config.yaml
n_layer: 14
d_model: 160
n_head: 5
n_kv_head: 1
head_dim: 32
d_mlp: 640
vocab_size: 1024
activation: "tanh_gelu"
norm: "layernorm"
norm_place: "pre"
norm_eps: 1e-05
positions: "learned"
qk_norm: false
attn_scale: 0.177
bias: "all"
tie_embeddings: true
parallel_block: true
extras: ["capped logits"]
init: "uniform"
init_std_qkv: 0.0627
init_std_o: 0.0
init_std_up: 0.0627
init_std_down: 0.0
optimizer: "soap_variant"
lr: 0.00407
beta1: 0.95
beta2: 0.98
weight_decay: 0.11
lr_head: 0.0149
grad_clip: 1.0
warmup_steps: 200
schedule: "wsd"
decay_fraction: 0.676
decay_shape: "linear"
final_lr_fraction: 0.0
batch_tokens: 32768
seq_len: 1024
doc_mask: true
train_tokens: 152600000
steps: 4657
dataset: "wikipedia_en"
Each number is 128 + 24 x the weight over its row's rms, rounded and kept within 0 to 255. Layers, rows and columns count from 0. Numbers have three digits each. The size before them is the row's rms in percent of the matrix's.

# layer 2 MLP down (transposed), 640x160, rms 0.0759, rows 257-300, columns 0-159
108:102126128124132139128119121106114132148136135107088128073127090131113125115128131131148110151140151093130074147116097149106108115146141148105114102099081149154106115136105136112120081125130107163120136095128156137137136090148116151092165121141139091115135062136132127131130095135107136127152192141169119142135128121083131140105133146079095158171122157145091128159138144121112098096169092102187127099090129117180126101076159151127154117180120105111135161117118120136129161124136131
085:140134102130186128146109138138141136131085131098169094125108098107142118152118143129142100141124119124183129100114120163127104139134169068125111132118111121144142081145095135145155146099148108147117162139101176114183143133158150148145139141113151111158143113113183107156135094105151134088156134148155108110146197146153130176134143134134125149147143131123167122109166131128103127172131109139127142152137148109103139159096129148121139155121138182142160138156123109068152092142110110
090:129129138097144097135131129138134087165150138096098152141085151118121152175162123127124147185092137104110135129078118171116099124134129125127170104109119078133128113133163131111148174067100080136097151143137102111153145166157112102133082185086123134107104124099086140130109120081133129126132122139085129111133106121104110138092105128140107124126083132137128116103146124166105113156138140148142145123127114162145160131141127128150149085138140093097154157118130163089108108095142117
082:162102126106122141145100129076118107113137142126166111129156142157146113111125099095105155133161096151163143104167127157090114122124092163137146140120094102116146161099158161112086153127108086122130165147129178109137097093102163159140093133148176102110132180139129108125149150154129127113171098112124152113120108159193134104134164174126118110137159165155136133112115125129113153123158104139139154110067142134131115095122119134136113117127104134163099153127172110143145112145113103
112:134116146112142122113151144155131144108107112154091134100113136122109128155157105081138168142172150140102157139102148127144185126105154113111150117101173155127167145110122114084126132128100108192079136101131147150160122093127120148124134127148119106081176122092157167138151126109146145086145162110136142168154123158116177148136104107154132094112152132130105130142148166132181139145093109124140118104138116108124125122161153121152090157101154181111151125132125116081147125127159146
099:150114126099123159107116142163118166099105191140077093142133125116112177159143130070158115150094128155124121149119105120136124152142142127081101128114105115130129121144135147149079151099116133080087105108098113073097147137130090126138138114089108076155155118099062108139114098144151109143150082101145122144088155098113118144124120078132154139120145130106142146114119137122152149142109127077137124151120114137092153110129111146100116103148161100111092122153106122128134136142144118
101:096114155100145148118109089089122150145158100167156150100152108116171157114159082144171087157125156167115158165139145124128125118117165115119166164140112103150120144129115148111123145138123130131154158106097101178115129134098128093139102102147090155139102074167123131108141115120131152137125133112141130130126127141131139137117166125133109163139137153122080144140139108149209130101164149147114158124114124078085122137115125125155180092160103117130081124110142121096120121128156136
096:104105108106188076141133139097185095107089137172122141118145144135151163108119130095100154158123127150179111106136141119100145178132138116107133106172094152109117119135132108164110169102110146107112164135148118095179123123158171089145142099138138129122124092057128111133139160137122115126122157130136134163133141160146087144111148125164155127107120087160099132075094113148117131132131122139123141129140122155130152120147128141128114126101110125088111115121092125103121142170152167
112:103081092143154116148123129093121142113128162133198112141158183081109144110127136131132097116138112148117160117131157153110136082136159094128151155126152086128128066160097145160147095110100110099101111115088096093098129156142101134147125071148127098082129102123112141114080136167133137122128128132145077117192114093103145150131125098124128108152122113107085113088115131110108135129161127153128132121103116130127120149148128107128151123117109117126148123152097171147118125144104139
083:121133150064149106100143133160149068098086145128105145120126126187084108140132126139142140085152125146133117113095106144169142100132096112121080114099092143116118103135085153110106092123119135125080121111166087115130076112127096159112117127142181141131138122132157125143131132127153095164149134119114110138177104128133133117092088116111097091090122160129135133110100115140102081115152120114137074117104130135125154088125129123133167104115137116093105108114138131105105144117119167
099:128117093135128132155081111135104126162114147171124165113158127130079179154125102113063132148108080096118087100162134083151111129120122155082105151151109098138128156121134063153092114134143156118140095131178120140112158132184137141137118119132134124132149124142145135115101141104200121127126147136107118124104134151132131138148134126169119146117115092140122173118154114163148138117146109183113119134128114129081143147108140153116138139124093132100105142071145131147138108155105132
100:099106125124155130124125144119119082086128146136112157103097157130153102129138137159075123134159120154134143097147104110115137157173121151154098128148113094099117139108131111159125125101110140169073123097095125099113160144070089086157156087125119103148133112070143155086145123143167136076122116097121108106113144112114135165123127077127132122161159127114148180124114128100156164097154166120092136100120143171145114099160145141162149101143131136107124131107116116125122123132121121
115:140138128102121093133102186163163102103131111114132166147108133185110160087148105112130153114128157088132131136144117139122148110125104132102160183112140149109100131100095126118124114119147119163169129171147134107105112112156126122107141147135148113151152105133116119136170107179102094111126107130117125149100087138129108137078098165189178126120106124131122169094138160092137101111113130112139103185131121148192120128132138103134103102124154127111111122133099133093146125166135157
088:107144121099152159136123107144136095084126134136104131156121094146078130136162106141131105092142163127157140130138109162166125131122115088082082132118118094131132132123096154114114142170126151064151126158149123143115156177121117165111136138116112106119087084112173158141093123144114129157141121104131150139107136114122093102102112164104173142114083109153131089121101161160167170116117160107110163115098150114109146089093138124132156169137079114132126151127103148115135146129115135
106:157130164135152124138105147118134096126129143114144141128104129141190132120136103199144149154133145117122070101109105154158130166101088095125090153122151119129115109126090109094132140124188130170128118116114136127161159106157141099111116151129145125151138085156126108102130149122173124107107072169131114132169106142129138115103140165167115145115121118094130131141115112113099158114101051188137111149112153133109139114086125127118083098151123123121120156113109138110135148141134146
098:135112153098165135152133133078158120092159105160127102182117129174131150122132080100139138085106167114142145130093082128135142095142167089116124140124108113106157142110159159117120167151127161143143159099117085125095187170128125094100164123128171101142127127122141153095140143108148135119092139090118126102122115087139128157128117133119177147146147096162158133116120079127151099114098125106128087126127109159129136122143130090097152132167114151106117144146130107150124125098122146
080:105144143129130164123136122129109075154136133120135143137083138114135125067112114131149152139138107141143169143118165086102127103132111163172183147120065121120126161139148134127127168130113149128107118107160164138104131138146196088163114168177165156144116137111121113148165162102124095143122160152095145122158115130155131144081154147111096106113161128145145121128151129154101179086142116097141139109110111121107106156142152116106136117090122116096114130095143149147116114154130099
101:139102115139099120109131117102128110159128162114153097080107143147157166114128142116113129132114158140126130104113125163191119183134147118115118088126161126133134155142153156158112108152152155114168135111143123120102117131128119137114132116132119067158104134158122099168132131127120048109135127079136105114152150131147110126129118125158151125137151091138124141125117061127144105136118078103161165112133123078153163110191093149098102098145127116147120119104136140134141107144186125
103:139136149101130125125119118106148135106104123135142084149119163155108092127134125138097121171119141162151130161152154104128121138131135165155164147102116148086131090110141098123081095117144160135087147071086125118113133110139178097136124133127160099121153145110104130107087072132062115097165129143103145116108091083127092118146146156126120133140103126126115116101138136161122162113104169100136136125138116143143083131088124156161133120150137094130089148077176116149125106119150145
134:138089061135123113126149168130140096102122132171095136120111105150126123144163149146102108169119122133116123152162134130125140169121165119128210122134152119125130119121141152161134166168110111142153129141135087140169120135086139081150085102133100142157139099152112118145091164140157101121080167112146146101078113154112140124101106128144136126119153089092092107107139131114121121167151157166159082094115110111136144129130108137100155119148111127101154137084151133122128121131132122
113:193093117113119128093074154109105142118111165131133077143189161128105135170108166107133129154135153132137078135110069129111152145119104153128122112164135135128119075119103147144122139127117112132106141117108161104144127105143165141125112104150096136156116088118138168144096092122098185138122129089156135139106111096128137129104108127124166158149125129121107102104144171141147133113158094094126142124125103076142170118129153167133122108092107152151124132110151126156129148128094140
100:109114128117148102095062117122136133146102093138109144124152069135104103092146137173096119129147118165141149112142096089131126161087088095093132149128150144105095150113137115105119116099144142139105155127099113142139099154082139136137154120103134146116158180112121118150154143077111162071118121100162136112143135131163132139154136164107107107117150162147121109163083149126140132132149152094122168130140104113118094100138107149133132130130142094086091139133126103110113150060136123
102:168173099131142145177137115120167144151153129092157154103100139128116130118072102142141149114158133092151105115168120100147116150107094111085150112147112129147141156104128086159112123071121126149098125134123141153160169136107131134149126089130095120100178124102160128129165139139155174127142130147085125095163129136160184123143120105144157158070103110162136127148130125113119135143142086124135174094115147134137095097146136134126115154124133128123154117151139085122151125145099092
100:095119163120131166143133090148152097143096115157158149126087135117177123126156104153131131150154102148126082130144191156128122122157143106096124153164112129156105107134138141122104128129133136157144146111136093115117147109127101109126128152141157119133169132140114100163143129126124126096141088093124110152158136111100098125147173155164113169147163130070108118135095148173114131130119157116085145108146114083128124094108083112097127098129126104101111144158127174149134137202117101
118:098148139135097143090114141138127119127118126177138098125144162118108131150135140140121091142143128141072146130116084157079112136153149145142122108108136125176152106123161125136104075124110121110075144117162122131086137157175176113123117133129113180122134120121130158150145154132139135089138132106099135078106174123130156153123161091140130105163114089125105106125125172089121065106150161148159137126163114132115120078076137114128124112153164120171100140122148135124124107136152124
120:110123109153091102124109153155174158147147103140134087160146137130171148099122149143108119096151119095114148169126114142117149158128106168142144144142140161118110122112106112131132114085087128122137146148163088159123153113147174138159075093126129121141157123115087167136174111109108079104123091147109151095065155096136164097172104090118142139129125153136111088111093114103117154142154111144114141139121092116105131117150136103166121153105119141127121149153145133155155105101158118
097:131122173090148086142131119187106136135095157126111113130140152131153126109155135140153107143154101150135096156097109143107143122109126094158144131098150103139119108081161122122127144137144136112136135183108128149120127130124166136137141074118128196144170083163131116175136135114174123092138108088104120147126165113143102082149122119149200092129136126123136119122100162104139120156119140122146137147123152135131135130135122122151116105141128094134139145175095064108185132137126150
102:146164148106136168060111126127195130133104116073125094150131105119116130140110109145097137117147141109088109138132118119144153166119136096118143154116151140131128143129150119081150129118125104086119105065138117102112097156119177143121121116082123176148119127120152123091120125134144133103113145160123086146095092099118116133123147103150078153168114155118141126156142124106148079152095149185120113162132132116147145165123119148083118129141131120131151124134138128115083092142101163
087:128135126119133141136112123156159098112100122134165156151125127132154145154112099136121128119088096117122140036111121090080156141133114104159146109083154142134112118128168117137156143108136123065115086108075105147098168108106097136129131146134148138103128138151133129126111138072156144103166090103161133098101119134113108125087138160104140134120108128120129118098091130116118107120118154097130169097136131111138091102122132107189133114110120106147121097177111079118124150118116167
093:133119137119108190138080128104108109107102108103107140052143138137122132116105142125135109119184130107133097118161103113112117138124130112156104146130169131144116169132113173121124120124096100081155128152140147132124122093113154164144080144151153075140150131134077135146122146171171109161081168121148181114164132108105131108116110106119129114145128108137155136114131154149164141091131143142161154123110146159128113128103173094145118159128130105149094118152142142136127165094122091
087:117150203100145107112144096151102178109129186104154139141097110155135127141120107142081100123165151143151103120162075119166131116117174146104128131164166118152125151131167149157132120139148144109123155100148067159146114116130135161145115117125144131153139131140135127146168132131153143111094155114151080156119124128136085119098103141106134112158137155132125125122181137168116089116114137137122160142140179135122083127142145120125158158148124136156158108157138145129109116165154160
112:138094160104116179143120130092108111131173117126127152156154164130121123108158122102108116093136111098118134164153139183140100109083140143100118154136173144154074099153144137112127160147121131145139146123133120140116120160129123082161139132120102139121081170127113159108113153168079155149127130128127092128119093139103098066137101096126127127130155166086136135111103134129140117147116139174110113101128185140129133158162137130102107129099150116144072147156148085139135105118146111
080:112106110112119135068131132150164135130159140137123160121125146129101102074111143141154112111150161154185125114112132142083152074132099137119165152103074155161085139078119110126179114153119150110127147124117160097109154145112134122135097125130139152115112156109110120121104149143133142112129178135154092140118140149136181137104145157124124110100178156146161115094130127137117098138141142126172111125155100141156118166134119100150117109122078150142125086106148108104160169141124098
088:106150158119149147145146131140118097167129096113150116111121090146106160104109097122126108129108112154160117093115115113100134143159097134137105142169105120147140145097123100130118119140120124120139149135124111079115147160143140155120120088096133118150134161122133137132092181146110135124108122150090147131143091154146108120103135109099133120128149073150102112109156081101100115164112128185113131124116111155169095133114068119202153080090097113151135139150154112121151072166136103
114:108152137137117121109145132134122165108088109123132155080113071140149106111119131130135140156125112109096124166122093147106159127118120142129113083148111158118116123116152106179138145110087113089101114099070114147096129107131134073124132122106139160108099109170134111123138143143131114084116147145115111139132204168131117144120139129101104185105095129143130099084134102097130110134090121082146095134116114102134130147111138139126127144160136109165090102113114099119092137180097166
088:108149134133127129088142141087146114129173098118123134116122135146120119104101115068149143140109150109150119094148136131091147136135156154122088142083089077125116097147111094150119113121137110155113106091137138138096142135109071141112117137126140159119132097137135133090121109070130143184114130106065118108146120117090148153126146116153083147113117120102121129123142135125144152168109143150090149096084131180152162144125103144129122162135094144125168131159127124116160122150184175
103:144145083109082170127160094105127165169101161089125090184151128116145139150141074153181125101116136132158127107121164115125131148120126126144140127119172118150103102132108140104136176146130114145170135127123140139158138138124147131121091144135114126085083127135116104124112134093158152120145134137114135181149183083129115151141138120131155149151135155120136150154127084145153125114157121094148110121116180152173105081113088135124142112177111139093144134113105124169116137128131135
110:112116093136173084133129099135113136136082129139111110089144163110112119111122118130135110135129171109130088127119170115171160150139159160153075135112118142122117097097184135116116092123088123121124057119137136120149114156110094098182138144158146138152112169104124105133118120131086149156141112139147139149084164141086130119173138128130150135147121100152099108146127133176109167153132114126114144143175129129112159170113130090142140146114112137130146126139198144146129149110121141
108:120131104142088126115090153136120136114108156135110095131128113128097109059117129103128088136143174123148138146092099095137123101114118146169104133141118124149156123113101166107163106150134148083107162101127113138082125073149130114112113123081153117086116130120151092147136142153146136122132165112170097148107141125126165142167098131140135132089122149067174107087177147115165133120136138128123117119149118140152106085158127147141142097148155099133130140107148122125165104087097158
116:148093112140151132120079081142095104109105143121130095152114129118123124136134105140089140112150106153101119119114119152121141097111157072110156109111097165116131094137127106121142071175154134131130129132134181135186160144141160101117137094115142123154114106157166086143118141113122150068175125131110112118195146112126131100090160121173098107180128121137150135128082183118131170141135145163124148126126119155109170137108147135118126135148147132150122114136135146116121097131116143
093:141136164140125138124114106106170161101102092118133177094098173144097145100118120155134121137115101056101101144123139137156142136138139102163148170148124074093136136120110136132106119082101129133099093168133108123108152090123153088104092147132125116075152115135128103120140126080135115121126089156110102100087115126083121156134128129120131122137105123159132103169133120134093128098133145124103112103112098112111178158145114148125107146158104116122081118109096096098124136108108091
120:115072104110132137128147138138142110159122154169108136106119134148140126106075108105084094125110139133106168108116133118127155135142093120115136159109172146098129161119122133101163141149146147130119090079082140098118126137137141106137151126119131126148117125153090107101174145120141121123153099122129145137123122111104129167134103111175130158129147127156170087146098160099161155136147129162092180125116069163074124123150168092100087126150121119099135119104109106114152124143105074
095:159126153103128178128182126095103171122127116150141094093123139130117123155104081136152120149140098158138166108127132096109135146133104172107123140138105156105163141114147132083101130144094155142163116151147097136100136102126180123150101132092152094161115105126173123092154120128156132147098106111146143156115111154110072112139142179172106133114166141122118174128138156129114154128130158144126144140150135118159145104152103163104105137075111113130117147178126102104133122132151091
120:153132118109120114137109146108151130161108152119099141100108118202114117144146116108130128181142142094149191165178139151142162077120112092127125169128135132136103128111113136150136128158123135123130082130133116129109120122138124130104144133117197144092112103130136109145181086151137106104110137118110152097134136167142107132080161182177162106126128128120102134127115075106143141122133126123141098133131169159172100130110137127128110134076150145104146156149105128145152165160120129
# layer 2 MLP up, 640x160, rms 0.0952, rows 258-301, columns 0-159
077:130146169152102133114123106138147184132140095106116116091114136194139147127149122107157102106114121110114130147108130125166139103126110184162121136168089062107098143108140125151152114149118139117180126125095084154116114158103143126128108140139129125154090153140119117117137141124138130119132140116135154141098116118124122105118151138061125153141138103123059138116104128150160161109135131121111128166165097125150116111151085100086116098120104049129115118125118111146099155137131166
079:124134127130125140140105125127128130140088117144128158159203146162103096131150155099126172114161142080143129095121119144157152163159129136160121146155152091126086146060108097142149107153134118117126152110126144092115126055131141109108162097139107095152142115166156117145072127099094116163158113123138099122131166132122119138108142141161174124130156136134098155155131094122120093110161133138138156106131113103136124119126120115115151085100130152140172117111172117107120135109093149
060:138126151157194125179148142105136132139156133104115119155126110161116100107127150108072087135130113110129175129128107166113103135157117148148112148115137137144155152141118129123140143080148088156138109126174101129139131130151125127157128127124148145084155146115186166151096115178084109122120107153140122126107102107171092110110133126116096113082119145107111196131120118111102146107155160135090135141129155139128122106128102137129095188134163111158126156130175115150150112148109133
108:138111116112141173146173120140155116162164063113139142120097120169144106092108143119141074114122177143108123136138165130137111111146140108107126124137125114096102124084154133127098148097119122173127171118122124118161130142133134149104144143136165138112145144130167112105162157136128081116098135163104135098123105192141096069130120118132104093105125117148140125129114131133145125156118073151124172093161152115116119166128092090107113096195117106118117120137104132154104108130122113
113:153135157102132114148151152108147120093159083108127124126098104166146107092148134107108100105112124111125151097157161149125148092155103119147094121090143110133104145095170145095151133108120144132176150135144112161147141138099150116093114087147200126067123138122151155115144103121154166099146110106144143098106104143086116109118135142109123164125103130135143093136092173127089180142146125123124179134132129134177108134141161090110134118133100170130125133105145135090123154099133129
107:077095096102126121108132137097113158104121151108186187149125145081165128118093133122133096136129151132148137188149142155076150149104151123111092156134135126148126148120095133115123138155101140093124104145139114138110090101103158146151132160137116137125094092139059084096112133124174168147145116144134132111149121152090142107149160104092088126153119118117091128108122142147167123122124153137088149150115121091123123154113116114125124155142140106144091177151147129122113110115150152
101:123148153115133154156134106123133158099104081129159162134118101179149110161128158108154104091117128109114184123130115116121128087152143126106111135110182102108109116129107145131130097116138092084149142098118145086103112125105138126107131153124127141094133151144113133103120111161158128107160135145124153074168139121082137100138178078114094163142122159135150127159143109134106083133123119109100163153146129141139082144149124161111156150128129166086135138160118093139175082126137156
101:116101106084141138156115127137144119150125189100157158115140154119131091146081114130150129103125171122102117134108127136095109089108089150130144138154178122092118084126123158130103106122105112132113181103127187141138138124140113131147111116200129138115138132136131122117118148137125158144130149158139093112174086083111134118091109125118116095120115142115116137110080131151110147128186104117103134094149162136139089181138087116133142110179141158084122111112119136142135150134103107
070:158157140111115131153160150124084111146105152093161159150106124165085111121103141167105170131097154117129141153116116147147128158134135145132093126121174144136113140118094139128137066106103085139127115169152112119121118155117117152121123140133158149094116171157095150114120112153107085150086102121144100085135147130144100165103153046119115135119166134088144094134112140107102123139154115072166126120116173119142128105129143130144103135151134067131125120124135103139141126141153128
085:079151144136092121153123127134137100132132141081166152119180142148133148121133156101086108163089133129157096129147142118124136160105139126128101149131122087136157120117156127136128075148130139107123152125153071131117123135137123176093092138168154089109134156138135178164172138100124127132133154100140142131136097151112146134093111127118181129143114118116146146125147075141152132143126123134129149081153133122142100151110137150064094085125081090092133115120122087124153086134146140
098:133122140171134167137135163184117087116133176128114112119084122131121132134116095109112120152134126110147166163129116158108132096155150150118106108144144102154095140103098133153178103110114119146092126151124144122164165142078147113123108115123109142139129129109111149130110146158104106135128100114086141107124156120133095136115104113153043095126139133167158135141150078111178146112166164117118057152128124160134096106147124119160107094153151120105138126109129142169130149136135112
107:139119133088085178127149106142119161132100138112181157126149169102179126128102118140153159131147130084164168106139157145110151107163119138100078111122116119136134144137105159141173114088126117124153122118098101132075096110143119089127130129129138123157124140167138175129159153157148105135149154152132124094118108132149122138099143121109092128099112114084192137154138075097152146124131093106111078143125135183131113150104115107125121166168142102127147155115120129121126127124140119
077:149120142164143153144136137121137151097156169158132115131152116160102155167131125116108123083147119106111129105128089124152135114097111139156096137174165111115116117133137125125136148145138142040115143167134135169093190131170138164107107135116143120125110090070135126132094115094088157175135137097108160147107092102103130113108123154131159176141128107178152092130142120142125106130126145096111158186112153111111113130091139095151099139130119127115141144147118125145115107124126122
095:102113127155090116122139123151137132139133132150075096124126126130075130109124124106143100102160158160158166129116129103125150126133178159113140116130096155103145128119154121126118117124064111154127144131127107124104115136082107157163121124132134156104157100106116145170102164129083168169120150074132123129121134078112117098161123131136130137107119163144156150119131177148161120136129168079145151110106100112149146126158158119158154129092132107132162093109165135137084092146075104
091:127105105130098089116123139098163127135120071133149173124163116126155098117133114151120140149090108149132091161167139118112138126148154125129165154106091174129115159138144103132145100150093081119139136104114124120153145152119122116108133128093120118102103114152105138164172130076144155137114131167147130069085146126095142168122124160133092106162101164102105136132111173152112099172110107166167102140151100083130150137132136149117120161117139073136123141140113104135106122157134135
071:099096136169108149115129125113135145149110123094133152119129131114121152094162125155107104149167172140134086139066117124158122112108144153143173107101158138140128155152106154143093108139123097099128119158124107108122146133100118155151151175131142129144115153153119166122119100122089089125141108149100127089144114135124144149170158150113159122135121165110167134165134142126088139141137105113192152134150092123078135131079131128114174121178151149151116070160109147144106110134154112
114:138142107152100130088133112117127117123133182148171121091137151127126168114158109163099114136122204140130135113096115168159126126081123117123155135146139142116165155149097143177100139157145129116165096114129114138117148128096114125084124158119089079167116136139174126161122106114106072129146131123109113144163118130141073128163103124161151138149160116140128126127141103130169078138126076112158138139143120100126143129158083143103128127120131115166138144116155147149133110114174115
102:105104161155168112112174150123130120136115115102098108145129123129138130079143131103118150134110098114152139220092096128194106094123131153105147146126138092172142161133078100116143112119140088133065128131144146091149130140151119107161146121129132146126123124093135119130116134144132079145142122140113113111090107123158103157122159150172115116096101133140115098128165149129111128121149179095095110166111124129103107121132093155133149188159142123120109118145136143116108138152146135
156:123137092135102122114133157073117092118137130186138150122157139124109152096118084117111111150156132143138082170147128130138135122125121157160157123107155149153162143161127118154101115164156093154111089118112142115186117128068145101128114106093109117102144097126129148115147152145139138120146102129152113142122129124073087163107081128104150140128176188132102133131122163150137104132121144130160129127127096084120155094143154154147099096121126067162143125117118126123112098127114100
105:152086104195121174164150108090115156118133100116137096138163110185116122119132124129172109089118137114153110132093069127129115106124126087147086154094125128079110115102129157130113115112115129122139118143122113101177092118169105115110131164122154099112134182105148128159127140150131118108112132121137131104126089110156099115163093140081122161139119145150146184154095149100086130099131147097117120109130138160112118160116114091129121135149170129170118126143115136112120119142147122
094:142119098082180117108108113128149158073083119100143132101141096118132109126161153147095071156149123149111111139116124100126156134155146118093092150107148138120087159070144148113142157100138164128107117145152134104145146156106154085168155134124137167109118162093122132146127151120122144127070111138148115136108130100159120140177148126117119106113136161127145157140095141133166161130143141087098116184142120103143091102102130120137124107107151120121105158162135158115137159110158132
095:133123140131144105150132149160140082167134166065144169135101106124145109132074161105109150135142132123124120120125119176137161184112115092116104143121143117172128127130119120119123127105132094115137105137147160151124132088158112126139154099166088107113153084096123169132120087096146135124134193142131103136143173126147137123099182108152093136103111126130114121157128170121125097156164137081107131140120102119138157098121123113149123128100120117081153102110187141138164117129133119
100:123126210140126111137149165131110140074105146165121106145107158115144137125105076142128119127113119121143127118101147126154061134126162155075086175168136134100141121109118112150126090157139121155119094134157140115167132094116118124139129133127156134116145104173100101105119099113104079166113075114126087079148132116113115150132151119150132158143144144153137128124112115124100094161139157128125116135083121085117126105162113142130134112086154109142132180136143159150111110134137136
100:145127160158156121131110114070115154129114137131125142123091072133194129157111127102155086107129160167148097143132118136136111145101106143116126114146107172134110140125142147120136185130076130124168138129085138122137122126129118146141129159100143131134115130113125140144128139083130115118125137180141136127052086136150172097104126142105128143120119134103132151122103144171109140209115104093111116118084163149125136152113131135135130094147149173116179118108124139119092160108121127
123:106172082056115137145121116141162119112141143117129117124149164094120166062128152143117142089144175142128100107149155151135155098150111151133137145128119123148114157165185186108125139120087116095139137120165092155154109125108191113133142113089146126156162095169112110133123087130111105131134084167122124105109119158125110123117093139149132125157130134126112121113120144128150166098137146166147141137111151101134130099096147143118126112114092168129126138144096138089137150130125102
089:128173087152142135131139130157129085143120115107148135113112143135116110133154118141130142106138180126139080156136107120138120120151166142133149135106149138119142120117129141119110119197151102091102143095174109155123105088150074105122138134071106101156153096163120150151144109177116179133164131118110084106108147119126113118103172106110118050178156136159131126067112127090148108136124140103143134140122158102115143117083131117095134146120134112133134137149116116106127112141107147
100:120156149075109161092097139151144126152150113101144163124115102104126101121109123142101112157167160097100151123163127102119162153120136138154152121087137116119123130123145126107137079124126069151141105087127108135135116115149150139148131104156151122124109135131143169130134136106128152121140138122127127138087104101152163160144071079140092130185090131094196105112089133101145090151105149125136126152119114128172160152120140133117117152159128124094152142151136099146132073167104139
095:072151128120111127124112153157092097134141150091060097108131139123102149120154124150137132184140143120123106154145096119143125126091147149103150099135169174121100099124135179106110149169117121167118108152184133117113108115119134114162118115119116100141129134110080170105146127183117130106113129153087141148120096150134167127148106105132104103165129139137125108101143083126145134101131096160110130129123140083093089124156098134092122152131151110133117142107157119151170118162159122
092:137139119147096177154121117091134118150128107088122126063154098119106130112114166128162097134158132089150072149161111120129162140119140103146101110170168123126118160116137166138157112099086095069130139158139142146147125124123139145135090115150150114131120150133079129136122140132174111125094111123155163150145116127080108104079114129145133159143106124123152141118138162143148139083129129135143167126086136156116114130091136084125121118122136101121121117164107135154102181089121085
074:118111154086115135131150145145131159149169129082126131145136088164138095154137141137139097088105152149100102109133087144151111134108129143113071111083189150147112139143130118133153147159160170086125169141136117161113126141106139153083164165120135137160103130104136111141118138155100098108146113102133104142107161108129124119126115145120100126118093123098156095143108135164125099155152145093126127153155086123149128130159110123150169142173164138154160104159139157136093097175115139
111:104087147089106162127121153102144096128130138126111138126169116140115138120139105121113116113121105106086146169132135178090091128114141144097110167122154124157120119130142118111113149133148123154140129154152116146140113137106110103164102111132125122131091143106123160102139153181103153134099147153131081141145087130092143074150094103120115130117142195092151137119129119136124108121116112157106106106157178110146108165173167137090116088104130137143072145182127099164159107141138112
070:132127133176157099167124140141165102114119172126139109113095145129134169131103136133107118131123135110150137125117150102131147152115114160108142170149132131101153143104123170141105131102139129105113146160142091177109107160124121139115184159079140096156118124118138116141104092124058108138104120143131166124107115134130091136180140125144150151203084139148089131126136147128135132119155151116118153153143100106119167107114064140115147167136131110118153110116122165120156069142150124
084:111119129097102135129144151127142103127158146142124120121127114152151123165187122113129109115159165100127170102137110085129112109138096112170146143126156132129137136084150147102139113145157138102105100102101150111114097123107153073118164091099063154108158110148136121155152094159156111146180153109120113145156087139117091109099093099127123089110134175114121127102151150149131081119111095136156134086144135135104110116153159163082105117115128158128112142099127082107132124127135104
117:144093138103159126122095062114134105118173142105073097148138170156101126154122113122123100103155084097162120057119118109139102117154135095116146164136138120110136152127120115091140145143120135154134169148163130136147126127133116139126132157140123078133197160095113112159114099110113142160126098137119121121098084104098132106109116139138145092151127118131127156153116148164121145088171155159102148100149133163108142150124144143112103133133118165134163139126135146113152111089146090
103:129133096113100129141157115136102166101086128132079120179148128099124147088139119181130091140129130136102118165135117119144132117133112116146160055140170184127124122111119139102126125142139156124122116118143141070164131117129155150140135145099103128155123139137105122180126175159120173105168100131139134143112133107166140093128092149093184103134158144169155135135122131127135102090158130125138104118131096078092118126143141145126134105151125111161102103095122145129127154130095080
079:111105141144121115135123144176141130112095104145150170070144116121109080104125189093113161136110146123132103119119079141133132132108065135122092159159110155115113153101125130137142138139100124116092141118080077147077097142160127131103172141125116103183149141124123118155112143141122147165123099169100143113137123131133113139167128170095109125128114118124118093114116144110106124141112122135118137177174122170128135146117126106107133147111158163196130129128136151101104173113122118
107:121132130122136118095108155153133153121124166132117123124089132080192157102120081116104134107140152118115091125131164102105114145186137149140130157142150131140114147106131118115124124121088100115133090089130137152130109130102103134192161115077142126137126150148124129126128100160140136132095110125148146180134177137150104141098145139160112113150161127131141140097135129169120138171148129090117096119100118144132170103133154076146100113119137142129165130070149167087091152111130081
094:136129137159100105120101126137124146119127162099139125145101121124127089092164138121125087155151164097166131177114131124119131130112130128122089135112208148155126105124123165156176111127131144073118169121125119136110111078162152118149160158104127138119168129109110095125093104149178083131136135133133106138109122155147157117123115122152157146108109179080114111122154133087159133160134129087118135110049111131135132098126115155115096110162143135104102130128154132152142112106135147
095:142088118142138118108109101104132071097140132062144096133153114132128133089107137133091105154152152131159126188127111125149124105135141097062107112102117169114102127111100115166157100132184121124100137141123166189144117104133149119129116139166131169124130125183162144124069154150103127141170130141121091133186169135138132105122110120157122091113155108153137124120105136107124163135158124133088134151107112139094128104106126128128138122150138139120131150117158148130144109128151152
086:144138105098138126150084117118121127178096120112169126180123153095166120129089119144150140127129137103109144138189128099149111133128122101115143150128126107119165127127144131126138101091157134100118125081101144169102097118162133126129110139143133132096119133183142133120115104152133111176158145095102083111124155125142144151118106150096108086112125150136128102110100112091114115124148112105166131131124123095156127166118154091080117099127121053076137122164121097106117115183108133
113:069141100095148117109080134129099101186132144171145154158138118106122154119125108120136146142113133148123097118128121096133126139144102097139133179130095120123081122128142104105143152127148138129154088041102101159181128134117133117116128132134128076071126130156095131161156129097126147134132105152130179103123171115129161100104108137117120121141092126125103120128172149145123114060155100128157125095149163112138128143109128106108121130131147084108152135130137110143097139149128125
084:106146165154172145096131140102149097143124140104172141147181115133135105134158144136126098125135129095134162141113142146153162127146147137139146131169105121112124166127101153142134079133138113110081094125126092111076121126181167156148153121109096080139091096104127135109129110127096101090146118166127081110110107132090132116130152105150111092133154189120113098125116125146109132158134179127128126123113113103176108113137103122108152143110091141141084124137157143130154098107150085
119:121121104138130118092121123138130127136123139113150140150145144124196082099108098119137170140128140085130158106136141160104130117128106136077126128118089121126102143139092122174128100075131123117147156102114096123096106133165127085143128114123132146140082134145130100113167111117148115169119166150089087110147139135148107127071167132133118137104079129091160134136143118102139156104141108104084078140088158189112123146126105127126128141115141108122164175090147143141133132166159127
083:131103074150121115169135121178129148110089129100135160126115143127133155133068119122141137153119108089121137124117110104128102177123107135119142132147118127152171156117122111144170133139155102131159183126184078111126145147162163113170131161126146094114103143135122109127091093122149135157140086186139148134140116116144141080089150148120142091144110136124104118131146110119125097101118100106086088133139087138114122105075152121109110168152138138135125128111144160130135147168152099